config = dict(
    n_layer=11,
    activation='gelu',
    norm='layernorm',
    norm_place='pre',
    norm_eps=1e-06,
    bias='all',
    tie_embeddings=False,
    init_std_o=0.0,
    grad_clip=1.0,
    seq_len=1024,
    steps=3500,
    dataset='wikipedia_en',
)
Each number is 500 + 25 x the weight over its row's rms, rounded and kept within 0 to 999. Layers, rows and columns count from 0. Numbers have three digits each. The size before them is the row's rms in percent of the matrix's.

# layer 7 attention query, 128x128, rms 0.159, rows 0-25, columns 0-127
111:502483490520462535512494515525516506458528437527504516484492471544506509509531543465536523563484489516503526548483518491470509531507488534473501517519460509519514519520517503500472486504540535486553469545518514506485489488498480533533519525493502513536512506511537509483459569501466548509497492489490530458509474514491519487536501543510486482478481520497510491473488485542499464518519
083:521435502497464514507452522483506465459503506519480508465504499521481477499466550457456500476531475483513494537462534485528512511482491463489468529487503488499467477517487477492513482516513519480479517499502495533529490482512515562485494520460483510526477515508499497458517504488472521480491479444491487495517463477524514514496526534497476439541479419514475495503529481476505506515485
110:495513518500473461478509500481456457488496529486461523498526466501581477504476518534499483527515472509460523517500484519541517493520552462527512503507513498448508541482490479504502501466518487524492506481491473493520532519516497460499513496477489508487542505472482492524542454501491517414480499464528492549534499511498525533471514518473505501502462498524460491503512521497519534511473
086:485465467469487465509484505519472496506470543502487496525504549533530475530485509495539519515492471486496493523498481532502513477512501441451512497494470533502490505488502463499496505474478510488490520548480495455530494486459512444482548515478515517465501507500511512467594492516511450482535496484497489521522522473501483489502503471466467471473493488525538519515443480510481489475513
080:508528477494489498523480487515495480497527487532528472526512457506480508501514481466494484560494546481507488559501495485560512514503516494492470543466492531459493526508536516508495475515462481511516462483484479551492491489539509559507492505509473469523518468516509536504474511510503464546515536490474486502510473465470483487512492546471529488459524530484473489510537544512506477446507
090:490534470552469498449498489467549461506468515492450497483491513532552530491473501481493530522497498501463487573528494495513461497507519499510491515507483489471502503497492514521474497479517518502509482498488502470518500535468489494482527507461483526477511504468448463522500494493485500426458510513539466521510485504544523525469515483476487468512499491474433542488511537506501508484513
099:475526454511540508506510524498514452462492534509488514503512489538517501474503487484511517477472486491513469515503494506540485493467492510507517515548513528490477550540546521502497459493448470513480484457546533550509476513535499493473520469468462503529486492522470486519495511502490484530484515494498467520517516488475516468451537451507527484465500454490497501468457453518519480537502
091:496500490452497461547486483534502501505477494510502501502487521485517475484463485474505521524490507492470525522481501507542515523507474480489476519502498538498477525464512504505487516450449527548487499470491510502515503502484497522511471468481525486502486494570495458476474500480493524488522447509509549493546495486460472429541469474536495533524514531533488503473516458544521467479485
108:432486498482502500509516499533499505507479529539540486476547485510492494486485539496475468532489475463528495514520524470495506530500499509558506532464500513515484520526501485508520493534505462550539453518501514556449485504521504510513522525486490498553552496467522526531507530495494512530465537473488454483489464509437514488504504494506467554500514475512500510491488490520522496519512
116:547479491485480485488510512460483498487525512465488555480495517501515502532500535537505504482495497498490517495480473525499495501474513449509511476453490453450534519457480467485523508497469526481467495496489458468477503486499501477476527537488507529479501498515506483514512456543457518462511507482536532550557517498550514528505461496483516489502484522528532473532549504489459539505482
087:491498465458481490488452503472481540479500483471501508513463504480514446532499547553514521475489486497501516491496493492492487529516504458467499489466490486520522502457488466458543520517552504483480541460471475475491461457483486564486489515503536508466486510513511517459506502530486446517454522469518522509512489449512501530520501475482510506522506514502529482517503516500460477468489
092:505497475495467530540490488516501489455487502534514491502508500498460482475528529485508542483459501457521485467465500509492490494511468514462481458520488542510503534525522481499499471527471493480462482524544509495495473455520530471525490489530500471492482491532527481510525565491504492548534511505455527473484505483497476471535477466523477475430469505480535507454483497481490472475518
080:441521483515483510481503486537506484505511523497475472501500532531491511526471488477492497506516527519502533504526502496502545463508489483508538533512469480497504484464483449471489527462468516507513479525456527500495485499514533443475524532492468565497506490481489502493510445486484420475497484492527493527510477491485504572490507545484507515517523484536462485493488463533504532490481
093:483480513521532502509508498544477517517549453494509507518515521478452516469524521486449478538514517509548474489495522487517533508518485508492476514504499491498494514541524510531508442523530511488537481457521487520471471482555561493466469484541509453498473476509526504506487511526532503565517526507485495484461483502446509469519509539529509498460493512518515498498519491493479466502519
092:478514451528479519499507508492478525523522489506511491551503484520459445484489557525529513427503472485532506542471505477471499515521486485495487489521510548453489492482486494465466524504501476539507456486533528542470499537474532483480493491471462509541531512482490526524505503521501512454497488519470476511519458470527491483484469506465497483501490492551494509511511503489538483499539
094:499529467495522481441480478499479482495506531528498499448520542522501517502497553554497477527504477496486494532507510530531519458537541504515497553495479494499457525530488481465529497512512491522511555491529504463493453455487501534444472522506510508467478475499523498516443503484503508462474499500485518530490499475500501518498479545515461525497531537496507508503520520493537526473522
100:491527558515526477549487492490512476533532504489496487496519471512510527481487474465499474516539481499532485495508527485504511522486511495532473541499468475485521540524483498483493447485502518512504466506501507531510522514435512486513464548481489495465487487454480486521492486451501492465481486518477424457513488501505479500492512510525519502470501497474435551518490465502538541522515
096:464511502487500499502489480509495471483496473464501476498525497532513528532503504501527474495543499486554496465472504502529484495544513481505524505526512451498539510510496518495516519502512513517507450505531566516491494509454489471555518456470486469463511483506503501524453542559488531464542528520508534450504543542494507488511504518483440505489481481485455512483512497509525494494526
098:490489520499512440506482490517515512506451450513478506493495530464479519498480481469521532444508498498485493513486492506500524451430491530512546493516478473446533512492526485519525469518531486491441473497521497468508471524535476478478550528462460497507473487494539471510480496515472493498545504516499520489504493501502514517499496510532516531505527489501464499495486518454508504447447
099:505469520514485551512482520486536522488508534512490477488456516506505515492500477488479530506498470452453504494511470499481454511514501473445500536464448472454487498494513488504483506519498548524519526494488537499492506517481467506496501486543493514534490459520525511529492508487470519456503451493518511490486536481502491530514558527486535503499471504541529536492494466420508461497506
109:510514553506532476484478486489504556549517504494513486503516548510451493504529446482506534527509471530488494512527501517454489486483483510469491464538510498501485480536499492436504527465547526529458525509509528463490478461481514534513504517495515507489467511468519485518485489493485474512500492513545456549540505505508519493523503521520455486483477447490487501482509474491474450489515
099:494485510526514488502465492515516544520508505504502479553508492474489525530511536482516455479485529504480509521523530503534517510498472492494481500514489456547520480459522506494469510497506479478519522503476511466512499508574462491480515446508522531514518485510527479481467490481486528501426493506493470501570538486543478533495488523485534524493529496481476519561503493475488522527464
097:536514532488493456468469542540551488499524527531494512502486522504497502497490493527523497515503498534475507538491480505528509495457467519471499514445505476509503521515464513501493473456465514469466519520506477583483524479517475490506532575470453515540518502515472508482507475508479465508522455468473531528500509521495491482470481468474503512482475505515506522495506495505555512503511
096:501511505487476485508471510507508431497533495484549432503508465562545511451500482520495477462524491480455505495498507546535457515496491514495462499462464510509535498504510541501490487490526473505498487507509461489461506501502427491478525509471504518506517502480511519491523480481532491510492476523489472501475489554457521513526494520499522496475517498511479461475443487472475475506516
103:517511459554506493524518478486491487499500511562519533486506530501473507523510511513490490489491556475490503460504484520526504529479487502505519488472494480446479511508469475529456541540515476497517473491522489495472479487480492511499490501531511488476530491532512532505543426492512509490488516507496499497487467471483513511491516510557483475477539480465576526475516485542541488514555
093:500529518494519480548515498502477448476529529461504480498516548478503515534558455456485476509543490495551494485480525509463485492518475521491493498495515483518476523497531484498481546486469482460480437501532474460506498499516507513502503508517467477515514479499492527511491524528513459504514512480523531552461553507511531465538501496480504522502504501479528536506517457471494479452488
# layer 7 attention key, 128x128, rms 0.162, rows 0-24, columns 0-127
078:492525457507502487458485458507461493518514481489479484480513528523537510525438463501480487511469493520480503471517516504531492470487501494507534453524475459463517453464506507468537483483490487483501508526472468492514493456490498447505499499513527513424497502479489463478507473473516475466506490481521465563522492506492502537512467458512519466509522465512506508532481464494475518486478
104:537483544505513521505478521481502531491500477514516464482488526501483504467525535462555535494503501491492506526510512501506543521517485498458512501490479528512491497529528519502486484501521496468495480477543514468529447498473490565522490492474497491538502498541500509401505497480504502527492503512462501468443486447502510479512503495539485497506447496479512504450483490480468487478537
097:478531538491567485516502492528551512525497476457537458512517471533456494474498490514495494517511481521448497482531457516465494453493486505516530496493534521500522488464494487493531546497452469508474487477526489471509507515476463512497494506447470500499493505462504502508513482513524483506460456540490504506503490499550504537507479486523492529439533510517515485509451476481475506492471
077:509545532517500523438496503522511500486509528519528561497488517480484516422482503480493509505495525515547495526514503511468473509498484500489504492506485464573506470510468538546520526539504516523486489502500496476491499509517502478488534501534524481477468471471459514510457492506488502519508515478547470501525524504538477507469494511496527480528491529519531439509514511542500448494536
079:494497502487482458527462496519481474489509473509478492476532494528489483496465471535497495531514499532456489451516475537485490481480483509468541438485522490542488515495515457521529532506446515528510519530514503516505494517524453507483492498452494495500502510519501475547498467474512550502535440501515550485480522481546495536495474463534494504540550509492481492479500505487529522515483
134:523490485555485498469492519513491501470511525526533536488510530450482501477461455477463535500492538495566474487493539458530535505513466536538484540497478531508518515502521534507475488535477537487495491497476547501471515498512534479494509501505512504496531492529520487480510499496494498498506495480491499474478454488462516489448511523495523520521508478471480447522558468542487476477477
098:505441503484474525498493489540473525539501483453520519472491438491442503518498502549431521509482514524529498513530448505512505493505504487496540556481472506518507483488464517516530532505503494509510513509474520495504508513486475546489506461534519521516505421516518516558483512502507481485482502501479486500518490460526480476522474483472493531482487501483491497515531478520545520511522
095:462556494514488471451478492513559495541515507500486501457471459532512540501503543514484487463470523537483502465499487510513495561462490516486512495513462462514522517469480494499505505525491480538511495504546571475511473508464497474488486500478520509454512537504499513506493503528503489500503497485520480483484506485540505514472482435489501531509488527500553520509486447506519469512510
080:565482509537466502477490526443522485505512474469478549495461498465472459493455484476539562527509498485457504517484479503503498487517514489436492495483480511489550489521480473501449504496490534456518464493501537511510465527499474519510527478500481530526459491504555498467509521504488529490505525480507491503493541493517504504481538526485512479483463511490488543466492489502498473512495
094:445532517502497525510481508535500529514501509522485453481493487536521553513553530475509472516491465523512519509484513525486481470519459491527521470523503490530456472518505479470511517503537490515455533507517478472477477486454494543500482478519482500502518546489471498442469509467521510523446487489523526516479467484505461473541490463514485475535523526515505516491447518498483514485510
097:526501569549454502532523507500488463490500494505506492507539476463449512490540487509502527503506512535472513485484487518483480492522455422454502474491515507462512491501531456474499519486488521502465484509509519499492531557474479509504502479491463464494525538526478464488544465504500512498490483501501506560482494466547482459483533497532459532495500497509520499473487492507502511509516
105:502484548543524465452509566515498512506512493486544532455521531499515551485481460522512501506531505501492509527476507405505464533494531491473494475472510469485489465520462513505491465544544528501488530489499520494496522508499516497444521500515511530467527495481495497507497494502488560505516503506491512517520494536457500495476517507506510519504500465492509457469543501517486524500513
100:527484509442487500491508471447483521526526503488480463519487483517482479495498506479516488471543453503448519490543452560451513468509538493528520514491554498470510503513490530469536472474472482529496502485560471559543484512478482528505521522493459519514487482507515493505486478497493466470520470511512508491523519467547507515523476492490512495504480506467509476519479530477521507521494
097:510516500559492493449520450504481518497481578522513512518534525464484511483493469485462517485479492483526482507488531492519499490525490505560511523504510492470517517447543533503497500513462527526472518477486487514473523495501507483525498491558501532489562542464497493491492511519495457488519502508532494536520469521505460482480498499513495501483514511536506454554516502535477463512485
092:514494509506530519508481462517499496464487476503504475507515483469468521479481489482459507508501506542504480515538471503523479523506496475518565493491516491538510469517544520572484511519490499495488527493455450491488529520455487526488475536509566470456524482491527462495522480443480550493477482475511446488465503477497484486501490480522492494466520454509534497485480464506520493502503
084:494476488494504503471465498487481530474464526531521485454528449510472537487463489498506513536476481487525492532481484489500545494478477474479489491457533499469483501515485498508464432498517517513479445522479553512479516532508528486517482516504502518505516549462486554510511498461500567496501501546481485473520547506480533451480493538495479504475495492510516490482514462494506507472502
099:496478510494504477503522479479463519499499519502498483494508503473478438526543533528485516511457509496501486522465523502424530518518527512466539486493515510503488502495539518538510484514520537516488460476487521485477477524558513528513502456515512475522499428495542515441493498533467482517508502508479459487479536532469508483504525481510498531530498523538497495486521525485498444501472
096:487489509473482519509493467468517540487486501476525466500516504457480506504501578482476461502522518528542446529473528448460537520488539572476495481468489516468513471530548482494493499490519466472507535505506480453534501492509453513482465478492505533503506495498529482501486488523465519543496469513534526517514518511520466501492501502507512486494520490496567513497513497497485510508503
095:555472502507504504447538516514504468490502507513517533508507545504524511479500516515536469503488527536466482502511479562507473478474514504523498505497452505463506507457516508517518502452498459532510464527466536509521480499516488530488518506539541504489462486582525506491483495481482534492459478513522483511476498508470500485507475490505492491477516476458527490458516499505469479525566
092:493521513462507484472510532525485512528551487489529506538523477459565472519468491487491475478465500473554511485476477498510524482489528501482506493449483468542502480495537480488500468499514497445501487550521500528563502522483535515507532520494500523508492535496476504483568478493505481516505496515505470482461508501527489522477447462494513480517506534456512492498486459496516498536509
099:491475473471473530540543485513490542504518481487474470485442469481536508487537514478489516445500495475488489463476508526500463517498514456490480511517518463510540503483497544505508483531516458495514475551516517533505527489500521498514466481462522490486501525485499512476487545478509541553510545499531536440494504469489496445506487498509537481491479500474494467511503527468474483512488
099:525453489508488448502466491486552498473467552483470526467502551489515471514532508507502564508498474475530495472529490492522492521477528529491478491487472523492532527464530482556506497470481540522478507523516477537506523513482545491527512511489524501544496491537479477533463480516515506435522502496492511480480515493478510488490528505519468532464524519493522513504532493524457524513503
095:478538494533507475475524502499483498525484506492501489474510457472521451488485522513500505494497531499513560440507520510491466509477498517528500480515533523510492515507542458525502531565506502532505471503469519484495491526470518545497502501517524514487468473516504495504503527426528515508487523500484486504559446526507505496497472471503480549524507495520492506476485501560564522532516
088:489475476481499427494541547514500545476481490477517536513536512497461494516500517492484486533484487511507549495528513459530535493477512541476458495493508452509451564507503480538482527550466494486513517480482478515475517534474465524536481466519482465523497489512512510507494512490488508523471531496500497470446520528510508489491504527491467496487498498498492480474466544489498472480544
098:501477494488516509499499508494531475533527504552502506537482512511472488528461500504494489490506483498481483542504500499450512444518486524529466496500517520508513470463503452469528541540472494478500480503485499515526559497495478491503516481526489495512509457497489453525540451468504565476497533477547521493506503530517514482493556505443488520492488522472476466478470493489474505468456